Part of a small language model's weights: a variant of Muon for these matrices.
Each number is 128 + 32 x the weight over its row's rms, rounded and kept within 0 to 255. Layers, rows and columns count from 0. Numbers have three digits each. The size before them is the row's rms in percent of the matrix's.

# o: layer 2 attention output (transposed), 96x96, rms 0.154, rows 21-31,53-63,84-95, columns 0-95
# v: layer 2 attention value, 32x96, rms 0.162, rows 21-31, columns 0-95
# gate: layer 2 MLP gate, 192x96, rms 0.185, rows 0-30, columns 0-95
# up: layer 2 MLP up, 192x96, rms 0.178, rows 0-30, columns 0-95
# down: layer 2 MLP down (transposed), 192x96, rms 0.485, rows 0-30, columns 0-95
o84 089:075166130144178149081149111147118124119092087115107154175052154131146101179129179178125091144119173145115162186105110155138137187136127123126141146217096115102111105165182122111185110098173117144131112070070083118114106139075156116087159096116140118123178097153134126130163130088167168094
v21 099:094161075136119118121163150134147132121106078150150115146124161120163170064154137164043076124071100091061059113079159143118185123111147168154119127122157044143131114092099130094113101148155141138144144167133126142098115160154113143143161089179089083124110154131114180154109150161154129201
o21 086:121143156146133150176157088176122115135086078101140144152130142067067097144154151104127070085112120073107103137146166136061124068119120164131134050089107160134158164178190112152112089154128087133093083103147144154200184125125144131188132166098117113141174127138162156142079127117111143163
o53 115:099128127122125142086123187091122174139183084177086147141120078114147089127135125150123126111142158109141097139152100151092117153142131124123042179110128180150171133178152162080110147160188157116125118142136095100179066170137102116146195141123132209140155093063158130126134116145130213129
o85 096:168124099084136167165146047105119102101092157160126112084163124135161154149062093130108155121176137165136164136101102182158108132154125065112159105135144172149154139038096112109148102096152099174122170101119157173111157091126129087099105131133138078161145126155078067117068149077168128134
v22 097:171180157113070123167131077121068128114096161096125102124130161145143117126185126147073187139115125123111132086130112105139106101134135097076106118083144176196078060145169159105065106123116164102132077161090144128070116142120202147111143106126141136150077159145164148138138068095110117076
o22 087:162113159117152137133141087083113118175092096109138110152117136143126149147200143192117123155123142157165065147108091129141181209178070131145122154099148117093075205155115141116153155161153090097127212114127120125093108138118161056178161161131101129099095148119151148148168175150164134143
o54 113:089133078163158100086123120097135107101127128099154146160146090150138155086147116064131124121152115112098108136150153100143094086187180129120117130157120086119163127126128098132092140050119091111163110121037154081170153184102147132156142110206122098155182087100197066076122121121143105165
o86 095:129142117147083108128092135142163185119213093166094159106121154162155069128101092112149107135107082137125151157165112171110143143115165159120187079138104095143200109169146156124173124123084136164069144132162098146135080093140057147118099128087136085121134163168137123207106156137090179100
v23 104:157079139107094144122218087139100127195084140147138157116148139094177093155175114121115112138107118127094104083120164155098101107090130137125094074135118108128087137147165089138114162100117159102062093133155152124218171117099135140162114102085123124088105162073113156113190100099159124206
o23 075:128067166096111199112085124103104128151052134147188141141102184131082100193046115108087130137066110141181137105164118121139161123171129203137128105182128152146161120132103124111096137107128141136110101131127110151137111142194074182071134155169125117168166124115139155145158093157126148112
o55 127:098142066147189064178117143126148105090109154110082047064077132071144124137170127086134163129120087120102088136158160139141128117165128090116094163124102114127120154147115161167133088097159080130195166129079149133121139125168067141179101167168172113096126156095151085125155157129179115122
o87 086:131152157125118142062121158138076128085154127113153166117127091125071146139173163171101108131204100129080104133080154107177129118110068146157126110147119156154139132124145172122066140159063122049144130091102144102089130119129144148137115159179081178171143070121120138127093116047119097185
v24 094:144189112128078097092129106144069146140174135110124112134163068100052093096125071136152088146141115140165140146084146116100125111073150153113090094160101126157115179155123112067198150131111082141082113096108158154142100119133127149074129099048047173148103158143155090109109115116132153122
o24 086:136070145058131160140160092106127124144135109119107130141145116211122200079150126159125098099137124169133135063089104049134134104154106096154107132120149114086138154118082201137144111154110184175121161140103167131119128140126209123135174182178135160108066103137111088153106159128137147171
o56 132:144135170153136228156114152163107081090137155103087119135173181148080113150186133100108149069135147109105124172125120124109093100121141147131169172156105129146082077136158133102164165075101076129089092138118090128149138174147139078115102122052159075139110132186157132099141115140162078092
o88 079:117161141088154120116155150101149101140046131147216133095135084150148114114173131137128119165147107098052091171160150158125157133102143106092189086093067149154165102103147177153099051172169148173172108109123153122152147148069155110163080150104107128130138136175095082115130151130129153143
v25 095:091110155132128097121188121087181154138103102108159064110140157141168095091136167157093169104114112071148153128113143122115072107120088072144113095145112092100132081077143116145157212152089089132103133144113041103128167122208163112150099116147093145163129167094120098095098078100135112144
o25 093:161143073122118111171132114136096106126082082105069122135097145121101054121131132125057179198134130166138093146120156145158086172152114108056143101056088077144105092079092154089117072135101142096084148130075127131108109169149122153111095198147118160153115130132157150142113101175149107125
o57 116:162129201171119091107076171118174164092157113188148170112119102048127146131162119105152132168137136142128129129150103091085071156087132135111136095080131130163097118163141139121123216121135130166185056125173171135077133113116122178106131136138127107095104133130193186074133118119111134090
o89 090:122107144141122133112140074184098083134123147131147139121164117121195158181127174078173131118109151095164116104072163080095152097167137160159105145130090161105166103107089169142170104153142136116146188129163129100121176163111211049190154113071127134084135163090131090140086125149158120126
v26 102:100096119127046123130085108098081103089169188152090086144093120088101097117117151143060116141105090157089114126140192164142139157151110109148168134147140093130147111092096104124119146121161118064120191191124097107138079074158146146144201082114122162143178112071125142157121122145124073153
o26 097:084071119151115176030185107118126107161132101137087148112115093130120166115198179102131070161105110127119149173160158106078144131156107103153084148123103127118137150131062048157170179134129119131156072118133108169131071100109088103111148174171116100103123129075105123096131154108114124098
o58 118:129194116158089146111119065114172143167095116152154105152156154085115130169106100120198104131072213090128083112110057108091139112161115075194120120096128116082115135138127151097102074122142125101147115084131125105120169093171145092138158144164131175171118177141178161101125147088106085132
o90 085:128138145116116136142175205115129067100155134119150108127105123087175103126097120184130102098148079162120091113109179141125096068139150164141094147088131145163124064138141146129160146166134109139123147079179196098091235145157161131103071168106089125141119183138091099145174132173138105145
v27 106:144151115077099062154168125137166127100163084147135138137081137113070075150127119100151127126108133165181120178167167151063129154129083124091111167069151099145206092143160151134092095122174122131168163156119142174200103123148070146185098112073141137122125167104130115113128146111139191127
o27 077:112138116115131173131082167085101119079127114106149128076109131119132157163118124094153119116044097172072186062104149056120098087167120084131111129124146098128118079133112124086135115103141108086073098089053077150130121127104081119130134188136123087135061172112131112107106109105098066122
o59 134:102144170172149142143122144150087158190152124206128100176085183175077096079178110143093121129175142055119148150127184131136163137175104172170112162107114178129128153134121108105152136123089157102129146129110114114134164131075182077163166130148113143081131163158095143088121151182163077136
o91 094:086085025095107114119099108180192118110109129077123100090139070100134162127106172075142146139094158110210123085150094101146162104138113142096184116145070119129155130162136163094073093131091114141141121144149114049090131173176128155131106176125142129113153096116124142149131163098108157133
v28 095:101128105142135076104166079120196124102167119092162121155108109131113101149114128042117126145149110125176129147127139114138167103150088104159091114120128097189159174106129132131095087169118154081119123102117135080013075121139144152120110131113089118083055089067150110160116097073119098145
o28 083:108096092128104062142133141137132193088148169092093097139179106144134137121155132118149160102147124078134107118064115140120117129162115088124075147050070133111060125142138109215146130102075178174110140116111182144150112150124135109140086088097108128185114057127135095156090090147142170103
o60 124:216134098106159125063160069121116154142118093114134239135136139118125108176136132095124122157131118114163085161074111130114097156112116193123129155179090140134115151124148140106079150114133147058119134104125046142167166096175163081116127109129078118138155124123090159120111125119096060148
o92 083:122101104149098162146132090093145090148103126088083100094092145208130150082056128140118078116119092132108086102193099078123137133114090064090160082091062131129162144084119180135120157111087089161194087147134124123101111169144109140112137184187098126125107145101169143124157145136174145107
v29 095:147142128130187175130136130179167135146138171133068195109145134133134096122073104136167099119110153135135138103131112132083100143152100140104170149155081083185064073128074192152126192110133130089045087134151092165090158136100148148143156083116138117140136175141165117147192116109110179121
o29 087:115163134132165126127141137097121172082153113118103106141113076203147094185070170122124081123148127119091159135142137101161067126152128136142137120137176157133201169102156139134087139072109115108163169184080112174093175121091167113155136119149192106158165149168110060128186112122168099094
o61 117:122088162112058150127100156114175157092140121104146128124162197104099126095191082090171160142068112169145100121105141141125085136184144089068135142116089133129145123205091091130142151195092161098152149118067159099112098119110103112081122189087104092102097158106150120096118108101114089136
o93 094:129146111085144117134123223144058150220101123153117158151092146140133174157085187181098128133145103099151140105141122154162134141088139139163153143174087115052120110136106113090127121142168125109074105136198104127127139103133152171142106079137129178160109102095098118102132174187184126106
v30 098:103152176218112111128141122162134072145134147134101143081113177141173098125161155098087167126119097148136170207135191137081149093049151125102100133102149128128109090131118142133093073157055106128143118160127180127121135125087121130128143129156156127045140134124141109042153148171136136150
o30 084:148114147113080169118158108116127070178121134130101126168107137111171094106154185144104086140055122187042159116106163116077115138169112127136157156173133104106156085147101126176162190175129138136153089116149136136127145076120193113083144131101074175136164087122116094100119157083119187127
o62 112:124081049096143086079127098111143155099196125102181145122096171134129170089158099109126113151131157175144129105158140194143108177118159086109136113113156117107138162096160107146207107100127122122087082100127102115139148186111101111141126166166101112165061120125050081129142127182159082129
o94 097:119139095109126147151149138092068124098158134159049128068123083110121136155155146054171168066120127082193107120116088112141153112160169197158093104141107123149099082099133146059031120137148155149142147114111100126107112176136168155191146151135113136132078121124139174119125137157101124151
v31 101:175171125126103123144131092167144177112133089123080063148136114149105159108176067123116101203122106201092131182115214072103070149121122106137148149130193112158071129130124110134178130109089111122150182143130070108139124130094110131114117146111163157107123120142124088102152190128096083095
o31 095:118123190177143153089124127063092111112096151081070151130106113149139163129239086190141092128087098083068127134177146173149180096124139100161089119142171179129139118123110185124110151136145129111185162099169119092098154096132140149163120160150144161140094100147162137113153119085149103133
o63 113:132117154161114123144122131179195138123101125162189168114085166123138146129171102099115088140157139171120162119106091143084039153147055139114162148113160146140117150117091184080092133104167120210105112189092088151159143165158155135102130147134112126119125161174130122138163094179206123144
o95 075:166070097168152184149169126100131175114140145064086090138187132140107119161135196135155112080155165134099064155097115184075149123130163107141136129132139085145131153104109115141145136129179153127109100177148106131110076152168084187176190110167112125122147129148137118181101103146082139060
gate0 100:146141120194151152136074058078132114103115107104107099188163103127088112128116101185106022113120128163091090071182102126134087098161122103145152123093087092101101105143147058133134143116170146140085116111157154177108148111137135131197118138143105089138153074118147133111068143107092140130
up0 103:166095156152132163078158122134146111147049136052091115135137177115176122113086122125159127130130190101095147118159130159110078116068158152102175107083114119176118163085132126145183159147119131156073058149161163166176192109145186148125120116133152128138123125119205124115173146151111096135
down0 106:167071061156087099098209112095183112131124134108151110127145143157107111145149152181105103138150147107088121099206099151134097141147172129130154161124151217084128182178104127161115115140152101178094118094197119109070169118115169134184098161079117132140128096157100121138149112145126139135
gate1 106:128095121159155113153144124103136141045092120150161170203115118087160119140089166106067134142120144139162093150139144152107117108107141151078146200126208156080114177134108126168183116150145116142171112120143098151133090162117145086146132156160098099138143118129117159094128163181028187141
up1 110:118142098101148132160111128112117170092142137150106139128122075080151122092112147057159126154114106128139113130138103127085090125126148118156095201110202127134122115155100116104065119132153120087152177147103101138117162177164071070116175211111129144115151080122074103178055139084141077180
down1 109:095145144155083145116133148134049177100134122135084118042171165089088095116162218164116116114126088095160127110146181150103111135160172098170085159145136135122083165150128151108162072110161112129137184082115118123138174111155088117175151126103148093130108124096184118121092124201137128116
gate2 100:117090178120073097108161150117175163179109153154126193133097202146134167127156132113082078135115154193142156108135110098080133127162095159142097144108108140115172065146114123133098144177108167163187169056103136118127150137111119109152121145083145108111083066108168081140113112115189086110
up2 097:097140124118135106132117092089201078145150111147111147147127102176108138091136152141112127225112156123114172128104152135113140131158139143198153122133112163149127205166084049105196151150158203141102110101095096113099148106084110161116171073137113095082127165138158074141130141158154156145
down2 099:138129155096086100090142156133133080142073043178171147144116119151134156119114092109071099107155180187197089169155146134128149118152186135166084111057108168141124188155146141132107133122099105111139105136126108062181131164088113132124175173120195129140098166136140125171119090120095130137
gate3 097:150149112143141147190193126128080148133091071130183111157128140168117143185155126157100140109155103109124179162134135070099175111154057078095093148099061126126119140120097128133184103183099090151135121093127090088119159133164163153165095137155155116148110089156160223086124118158130114114
up3 100:160093082142082098101161110107162121076134148121119186156084128147149153184159046118171122160119063179126090148119128102143130190131138127109143125151130149090163138216154123108137145075121125097124113130163141080055142171121095153163157132069138111088131174088170109093160146084126115149
down3 093:119088137100147120106189089114100125222132127145069135179169124105127102141104196135049152048108168120097142111149095106163163125096146151134118111076143122146073124104159154157119112146182138179114144079166137150183109105094138180081148175125105169160130091127126143153134115135097086117
gate4 101:111152116162184118118173173102157123146161058086115116128130098123113113105180117210139112121125182072112211146131108123080092148091129123216144096087132119175156123161134142118105111130204161111116133145190184132112096086125104091118134109084115159145127144169142170098112097088137141109
up4 099:111123131149117112060126114104154087193147116141100127085141155165064156146112103157129151124138194135154120111101089169076109101090123180149115147099136137125053126081143162156186135154104069081144095058136117138207187172144160132130121125152149145139113106178147141111109178175096154151
down4 106:098178152154061131108148138112156093141093128135139114167142123138100146140119134157115111130157141110154107159159165114090153057077181115164156125108169182133060175220154132125167175122140083089148158088192060114156133109096158077122118107156146168092109143093072123112121089162153131135
gate5 095:122132148100123148136143126134143118126181149163147098100116070123167088108111125181131089079111114138117096085180138095135187093081112178120035123143175165160142130125167150141130115155135121125081149107137130136139139095132137181102122109150161044141107098167152117080158180058069069079
up5 103:119069100189090138119120183095112109095120140124081166118100170096148095194167139103199155170125124137108093190131131132095109100092103160119136129122130114118144124112172129160116149152157200117106137117166104122079147106088070139105129150086104125152130116137043053090195100114084121105
down5 100:137138091097079114123200157115099079107119133142137084091164142158103106134099098114086149093206127162137105125117065066104163116156107162165190125106128112089124104127136095088142137140134126175128152097121108131228084097102124083091114125147138110127082102119139039108088142108149114184
gate6 107:141142115122151123174095112135089146123105090070108130155072063137163125098105134103100214109103146126136137121080111169125126129171093125137122118177152176132175152143139081100082138133146066100128117096151120139198140130122172058074200130107139137159153124123184140105118056119168170085
up6 099:149140122100046111101123099109157098064112138106109150188192151092127105131160096150168156163025115156145144153106140107119134087121123161151161165090123069128120184171091159154077124143147094126105170121163128119136156104143084142094142159108094128176082137092066151164104109127162162159
down6 099:138189140145136188116166134131080047133136106054154142170111126121131159143177114094129162121149113147176143136088164138169140101174055126177118164104148141107193169089179088125128109114167138147133107175120078098126155141118122116165104133091142115153143202153145070163135096105154176090
gate7 101:123078082164124149156147101115109123110113126159196155147116091111135160099111138101148096197151153134134051187122109107142139089108118149214113095130095085123086091161123171116150087146097109136112077113149154168114253112127151154089154117122172153102094131095105148116116133105113105170
up7 094:070132132126137137091047130079135225160112075168118122135175132173103130121188132084138111111090094162131123104132196120107116168118124158101170150113144113126135147179119138128136147163146152140157115140146135092129097119090122180116119082024139110070114140087098135189092106148118175134
down7 096:139110114129142085130152052052104096172121114148139112111128113151112102098153097082126114158145151122140126208068073096164091076160085099084087114101080145145130097121166130132117128102121140150148171145124140157159129083181153088124137094073070147094079061135099111139164147143177079145
gate8 100:154162124133163090177155137126101154119116088135113115118155119091091188186192119156081126182111183093105108102157165118102127091206093086135164107084138164143125094151108139130117149120131168150198142183162071164129171086105163151122161081125092088095072089129123118098158082115140108124
up8 101:089097121170144150168096144120137146092142129165129153141080118137088145081159106155162188120105113120205150152092150159129149154137125087100156093139161042102142164120131143048144070162065114132173090132151201142106126089113148088091136152116105094162150157075109125085158113136140166080
down8 100:205085093147078095127126129124129166090097113095152132112145171153113084140119152174142130120154139120056134144132140129149174139183122170131108172107112070134191109108111108162135138121139173105192121150171188155075120133161156135144131134088130135063135121126131068092068139123210069149
gate9 097:183087141140125119078086130088126162169145166135146181115101142160108156139160131147165102169122090123155166082104135101112173127114126153093184097146107169190135110138130111166142160143151180116132076147153100033173107122133094162162167127176116126128084184126185124175134095111082062131
up9 097:120115096099190115170128119094148130140090181100150101082147144145130131196113108141100113142109068070120168146099114168120077098124115086145146165099134215162149059144092141130115064105099165166139099178125137085107135081125181135089128182144079144127082114117109172115139112174082137154
down9 102:112132144103113202164114158181041145177145089110113140120171058083135159127092091103150134088096116175117152167137115084116112086137124157156115110212144153152158076125097095119100169102148120092101118121138153091104127106073103093135125121140084145125060155174174100140098080098111156138
gate10 088:150150123194164146176143095105133118101138086110119118207140117138141153155113130168168036115158122097146092146118133115101200169144123160173123124133141132130143122123210130103111106117127146120132188113112132122082071103141108075157145107102122122093195135102116176090088153205201134142
up10 098:083141093146135096138136142130136136149118122102162104063094119087135151132155134133107113150119181203188170132111106090132172102186142133100155121119134120169187138183103096103220136146171118117136149127138127098092128083137105086140109127191145066110163078145167083107190197094121101117
down10 090:093146132117152095136148082073119121097107094125098162184107093095088090075054191182107116064119125066101094141137101127176128099127149145130135087087124073134140113133080159101131135129164132158145139128149125141192160097089122141115155094162072109146075111100128156097135084135073175186
gate11 098:156101128141124185128091106185145139129167159157083164134123186117143174176071085165096213139104126160104166155080112107070165124187119128156135074156083185107167145158156179147089142146098123112123110135129150141137117155113122171089044123123129143105104111162091103147154092091100144149
up11 096:139208123113182103117113154146123111156152157153141151106158077152139084106191097125093088094105138110139103117139123151169149088137107171076109190108109125118123085142203134167094103193104184172131215155140128149159145158082147176111160079117152135088139089104121096155106117126163128087
down11 102:126120153090112163096104129134119109150104027113112152186120101103150197086099075109158083138143114143061130103111106195126185198168181164130173131150122170117122140189138147122155089118112149125090061109132084116110121171149142122124117137135151128150130142160137119106144186101193149164
gate12 092:114130128130099131117118107045070115093180190173180154175147130133105143113076160095163084085146181115106095166059144136154077156078159151169097052123134054136157096128179123170134139101135112099098172124145109126145132105157107117095136152086157155130137127167114158084143132145148162140
up12 099:121146099100089229104143113153105166069099113124070176172098177078153127121113086120131120170122162138111188089088151100132127072196139151113115095101087137179132138172190159117134165107103153110079173147108110121126147080119156110086127163123152087139079082158136110143116165137107105134
down12 106:148135094118104186163150178175207114143176082062079146158175209135117086155167113141112167136142159161149152068111127145170139159137110115156153109090113143154085150063208140082131153134130153172102135113115117076164118081150097133131103176133129135112083138123163117116118110150153097121
gate13 099:110127101104189111149141086187135114107137114092146061080083109157092151126061111076131182125136111149154108086150140134103146135168107143117160140103121122112167119101147175198139049135176132147153127150155122100134150202043116149136154166097118088186089139139141163120091085154123163117
up13 103:122105151151119148115100102120121155171042193080128131125178167132170120100127118190083161106169106101176106163110127060146159105111149167070208089160105106114177165110193145105125149135104169158136094136116098100181140147084156097134155113093131107122103157160139189100144139151104134149
down13 096:101130086118080199143141130169106136185142142161130137190109146131082188167148115080164107111104123058121142114115113096125068130139072134126090168170143140142114106138088147186114094154160116162133168134124220094073133153148172105157100119083158114169163122197154137104153112153120120148
gate14 094:118144101129142109092190161138184102175137102128123123112147160168120045108087102132060121126144156150155188082151109082137142069128125149109120151109178218160112186115141160176137118151119128130128164103083140173133090152138098112105115177152158105181175120106111113097106143180188118095
up14 088:151112085137237175103154175144113131122135134110145137140126138102196102155134086129190127141133138172130155082164130110115122180060138134120115116106205116066126087107177196119143158176127136116166065130161143139109135152115093172156090103134154116093142063125137109157099127084158144139
down14 096:113128167085049106118147102137126105150066131147136128146116122143110089147062110150100099120126135202128145091134137109131155140105130186084156146130102153172088111203171103169156137140102145175123174122082074193086108167162157123102079121155174108166095185116093157138120093179155113111
gate15 097:124109109118083127148105130122184175058139110099135117119194076124160132102131103106159106124132156149110156121127181096111150144160093170066174118173098084110144137095188150070131150098137139084126130148175187083119142115095060147088160149121024111149180124168138168118126123129106149129
up15 097:131124144149096103117079081097123158090113106154058099170171116123127134108123147130149159113109087105058149173151099150139076074167137148139136078130173101121127122070089162073054114148094108136132084109134140092092080160100104171145151152097123159055130111158060136069102135175142135128
down15 099:105104128187125102190168152128148084145117103110111171155112163159163121120196103159156163114118117123126064161080110166181133152120091130166092112128077129139144109132089101141094120123126152148124118150090153144119180089113092131118096064103153118092107093041039073111174175135104125157
gate16 095:157115102128176159144206140144109094165167077142168131158129133129166121110117099138121102147097106172136114132140113124170084167095114163137173188136116106156223135070155126148143143108134168166104049119134107087125170188078099158140145138120143083106135155172169168187168101124156132086
up16 100:157119076154112161123108098167160091081149113181097129138164156076155072124127061124148120103086105128132156123213117104133120112143087144147131130142133108136181163122129114127057116128070165105109164144182130144122130167113149126145120135095149158173182153069066085099210095156120078120
down16 102:143157125127136145152101180144105072164183110149166158157143120087107129135066089120120098143128171087094129135122134121107162092099073114099051134138147118073114065078171071145126163162118101113050162152129154096111138134117059076190126104148121110182127150118104119115131093123168068111
gate17 097:116078174145101183170188100078146161112098113147126131100090063178106073150076125150083117191141068164187129138177160098168105138178115117152123120141119143148117098151101081113076122132131137127149138081153137179104129148154156126150087140066164118107204135082143107145101124093152123104
up17 098:149156148130127178131117083114065193156153078062134138057106114145119182161117145119127113051136078134160110096101108158132158095117095161125091133129086114135115086156126162130149143131090133090122151102090104102111183179126084131081097037143116088171167141137176096126141124132179091132
down17 101:137150091126173143108150158131064097135156146128083131118112148051176174141101124139103164117191148108055181127093120085123103084147155119179115118193155146075139140110071129105150084188099151173169110124128143146155130116129114143091159120172079141129081093126154170139125116155116152211
gate18 088:084203171121114144126105101070089124122159111101133133131137112171184130149105120130127169125192174184113107108122131118142123081136199087143152129154146169091144145110088170114183104166118158105166156122161121113118163131076118107139105207108097067171100144101139105119185092159206145137
up18 101:074158154141063118044140096150112092155133101118100082147088133185133153122129136159084144151133106128122109103191171091091139124168143114113069146088117170089098141093136129189154142158051106075171110087150179120184139163129143134107105162071108101159117109118125126104107157151135172178
down18 100:197150124122105150132122156067201162156153142109094144131123109120193165129093141184138164154151135107153099124058113130093107078118115157082180169180188123112175098168136162116110088154165142193140153186095089101112172100157125133065122112123169101171110148114109132116094158112157127114
gate19 096:177168155127174151108136139153110171153118161128111158141150104078114149082089196160156149130173113169157173134174094131141159122143142135098127128116109148096149099143108128150149127090085133196134077164136179153105106092138096125059074102123152255134129131094149118166129080112112132124
up19 105:114118120126149103117135156049171153115148135104216107153097131102104122128133138088146169099108163154069185114113164181199170152093107105142132131060170089115134141109127121098136110113134164089130182141109118146147108165061172086084151100106158161097169073123089116138125154074168092137
down19 102:150055099135135114111154152160129132206147128170169107098101161151152090140111149130186167128051170117121117126167133139124154086076100144099111105075155123116179109140109079145130129142121129111128090055116144147121148050155133150124103127125136161145161099148097085140060182077162083187
gate20 097:094102110078059148086116145165146083156117168161139124158131120121213161076067103108143158119151169083126095098151103106138117192126113131119145179139154107160113122085116187152182118133067103146076139138133161080086111111076128170087092116113125136064129087106104121131073120118174113125
up20 104:154139094150148136177156155125090160108150131122079148154172126104083106158091095162091113111104125123166115148109104087086107111144189100119142098119170115190076152108107111156152108111134171189130179166064126168141194101093111108069090121196065150115090159070112150126121132175095142146
down20 101:144119117082119145131174155125145141176122163135061089173140105116176161105113101127102164078199142123146109127169129123104097125177125166156103139182131152130103135113138190129132143157140160125064106157096128105152070121135129179162141098134172106149118150107145119183053106179241105115
gate21 102:101121141174131100146137109169111129140125134115098140127099141111126138157111114159126047094131119142096165145132196050181146111131102149115133100135164125105178160126180161115178127208153143114111096125106100057096107146060134139138183165143145122059107145143176173093131163164081124058
up21 096:101097149118190159098180167145167136169134203090160126082120148114175102083127076182166148117134095130127111100139079131088158135101120092103078096065115132137116096095142170122169167130142181163074162200130156141105133108121158146112145092130136116106122128153071133056151079114177138136
down21 104:148117191126137071181092120144182107179105189115134113109129133097147065149136133130137118152102076111134198080122138086112133054150116151161150177151144119123123162142186131103182197124172141144095106086122138082122168156104139161142137162120115162096120082127076116188148122172084149088
gate22 095:200160172104138140165089127214108120131077141142125058140164141075168095133096118068109120170168068186111165120187137079166097117133073123102142131093157093143160128103149143099128093139114121128159103099125192135171081098177155171116133182144147157077122114114108130121129146142113109127
up22 097:067106135097114104108154162120100114182158122110083159133111085149114119132152107127185088133085131119169103187143057160155140182118149150137115144200144112099088123093069141187089146161149146173136160115124121151186098152126116119111144115138096143095175154161153141060152099202106172078
down22 100:145128095163143092113117083127146085084148180164141146120127117151130165127153090140036141091148099150079181114095160096083105112139089133167146103089131171067109181128135089177098162188149179098088130123084081111138110146062195137138128094159165137130131093119101155134138180092138105106
gate23 091:123169128160135131180129151130084114144067157105163121126130138122198147127127085164107109131162170124088199112131075113174131116137132137090101160137127124162178153122127118137158143107118115099112133168121094177107195179122137089193110132070066051122119168110079147084067178171132154145
up23 103:139135149159119096146124162159138090108134115079152136157159207134079108136118130153110096124151167098142127147089163162140126120157120151113106122063161100180132171194178150122048141151137139134177079145073155104153097104106176074153163161108123092063177124125111110101137097091091200158
down23 098:164142184105122105184140100113162147175132114095148126111067115147123156121193126113134076190087111127086120121161126126116138110124145121150131105128159100141079076107189079078172106106095156109102157124140171167123091185189097200130098156096098199115113102120111079108103128073115087105
gate24 114:063123053107151044116111126133201104113095102208144138143099103130167179092132189158149122164153165152152139140120112124113172156090088170174114155110127104124123170102135141135158112124116134114198140134155103132163129157140164153133073108062096105117126169070152128075092117133172118129
up24 101:065127114122163137141090127068155148099145149101153133088128091102084130094066108086112105158100126162125141130101143125120121158115178045140161066096135177172121137162122141131153100131151148084126139129126152174088170127101141088134137187077187172189193186081135096147095140093122121166
down24 100:106110159176146103118102119120112184142116176139085118103150126107166112139102088122149133135163136109177141205093149090072141162155115113064099158152180139120128045197105143079129116106110106101173151142125121056122109202126104065113142093152146094170155141117165154115083121132182106135
gate25 106:139168118145160160074141058099136094130133112156146089136148122099120122068129119095175148105116100130117135148118151076132080102127154126150086199101150088104182177150153102178105139137169167104141148120149146181156152106069189185127137100153123200104152139115130143115120104125047057096
up25 098:134113108062086134160199106141098156079081121162115078147124169146078109097140177149172172115078091095125079093184140125184090095109083173110105142116137124110080097120150152133139081169141122120164119104083130169171079101165131162097167122157129180145144130140102138139171113096077138178
down25 100:121140131161112132148092121118104086091093149041116090159105147159133123133120136102155182110140153088149139149149103099154140055136136154131148092155170105123133123137139190157103179068158105142086120160139129136092139159199125117174151149156152205172127128093074165063187090148160171166
gate26 100:079101131115103063096202124104169101188086177124196110104111106078149172111132117140143077120115161131167202162118098127153103122106128100161134106053152095119210153127098138136150144138165200072162090142147116129114128121141158126126151125140137171152116094095136174142125110104139101073
up26 109:163068108162175140174118172137166103087060073157102161093150106093135139161158091103145102130140076128094148100134111130139186119102122103083103121074153158124190136075085196100111124129085127099123083127160137209154138105115170171084120100151103125146116122122113139079094125111137149063
down26 108:122092107162157078193160136115156094137117136128164165103157102085154166077108072080165154106157171159157119145131169107125111117182116089101148128089174097136189169155123160090041141192107140117104141147160139160192160140176114156157110170141115106120115117142151135082137123135154124206
gate27 092:105109095120069157084097126190121096177086157158114077106113167126103125119186108061187122158134085109163132123188156098118137148155095099075100130151138055238174160100145111145127157141150092124161112099170182122124094107150101118104127134102107150129123150130133167120127136083099159108
up27 092:130138110148150119143127122142154086101177158153113102114126145078175148138146144072122163109064088118087070151140171142157139145152105131093054095087162119188186161138184103173117167122127112129145160095131132151154161163086143165106158125146067137096181127098142213172096126122100131061
down27 091:147158177105096160148103102092125147105183094131145177122099084116143156127052100204099156160169138122149168129142053080148083109130152111118193170131137119080146123148075182138154106143163126107060164128147051110119150085117143161128127130117200152147072117098141127143140116153139144134
gate28 099:139151155115143085160127131147130160074102123094101127145121133134101138148153077158146072157150125121123141084116120135157187146180189077102123150090094116151126157205158180195168155119183153134151206207182132110096149110112130173157139156108097154155152128150150139109110118147154203094
up28 100:178151192150115111143151124064165139169142093090117130111163091123112144132146129119153093156115128137134161132111155130110171089132186149150134096187130174141135157127146152135165173137179116139084105135163096109112195128066156149194170153144139108121099122153176182123095094069167224088
down28 097:075127135119107157135107090160106080178119144184170117152129102106133118134125174114047122148141142157165135183052118138132106141180117192138119120181064168140168090102214122124138100046122127120152125109102147128151104148146151144120184122106100110089128099182100105127175120149187128122
gate29 095:200197168109122129146139101146127171076111172170115123103105121179119114160176127129133126103135081133174158077152167119069118135132121090092120148135147190162152077116108048135128121137143175085097133105158169081145118107071135100105116128145085133189134052105091101147137131106157118073
up29 100:155189150158163090151154133076129113120069100112119089159092080072164134144135126175137094182135158153189140182173081189081078100086158152138144119115162116100063143122143076097158086121127084148112137109140172132086135136138105108146104143117150105129123095135101079095160183122107182168
down29 102:069106146088199090118137156160141196104218109135090128153169122084084059138153152124100118080109113142115101125083108174171130111119182130150135120097115158146155138069113090145111160118130065137124126106120155160120112055131174115186070106139119146127080123127132106156132169158077110122
gate30 100:110076163104103137089190106134125164116157120107172128172123042108144087090101157131138155129131142171144162151121122150112191062138128170120110189168075142108164096065101145101116152128130129145121099122164122095120147145083088083152141154158178160100051097120169133119090087149160123190
up30 095:111142137126137087150163154050071163124088109164119116157102068174046168159152143137142109151120093103125145131172123194174135123101156123108112119176133108172076118127163171144187110113103116126102045114104129112104115128179151150170144091094073089127141133138171128189138106131138067135
down30 101:121133105149151152121187182091141093111108102073133186183120245113129138180103199195105183135138137141162139130138094144165156137109124144073154153160130099088180125081140097122108099126140172179128109102132158120120154174135135121119156133118156140045080115102105128131099148149124158131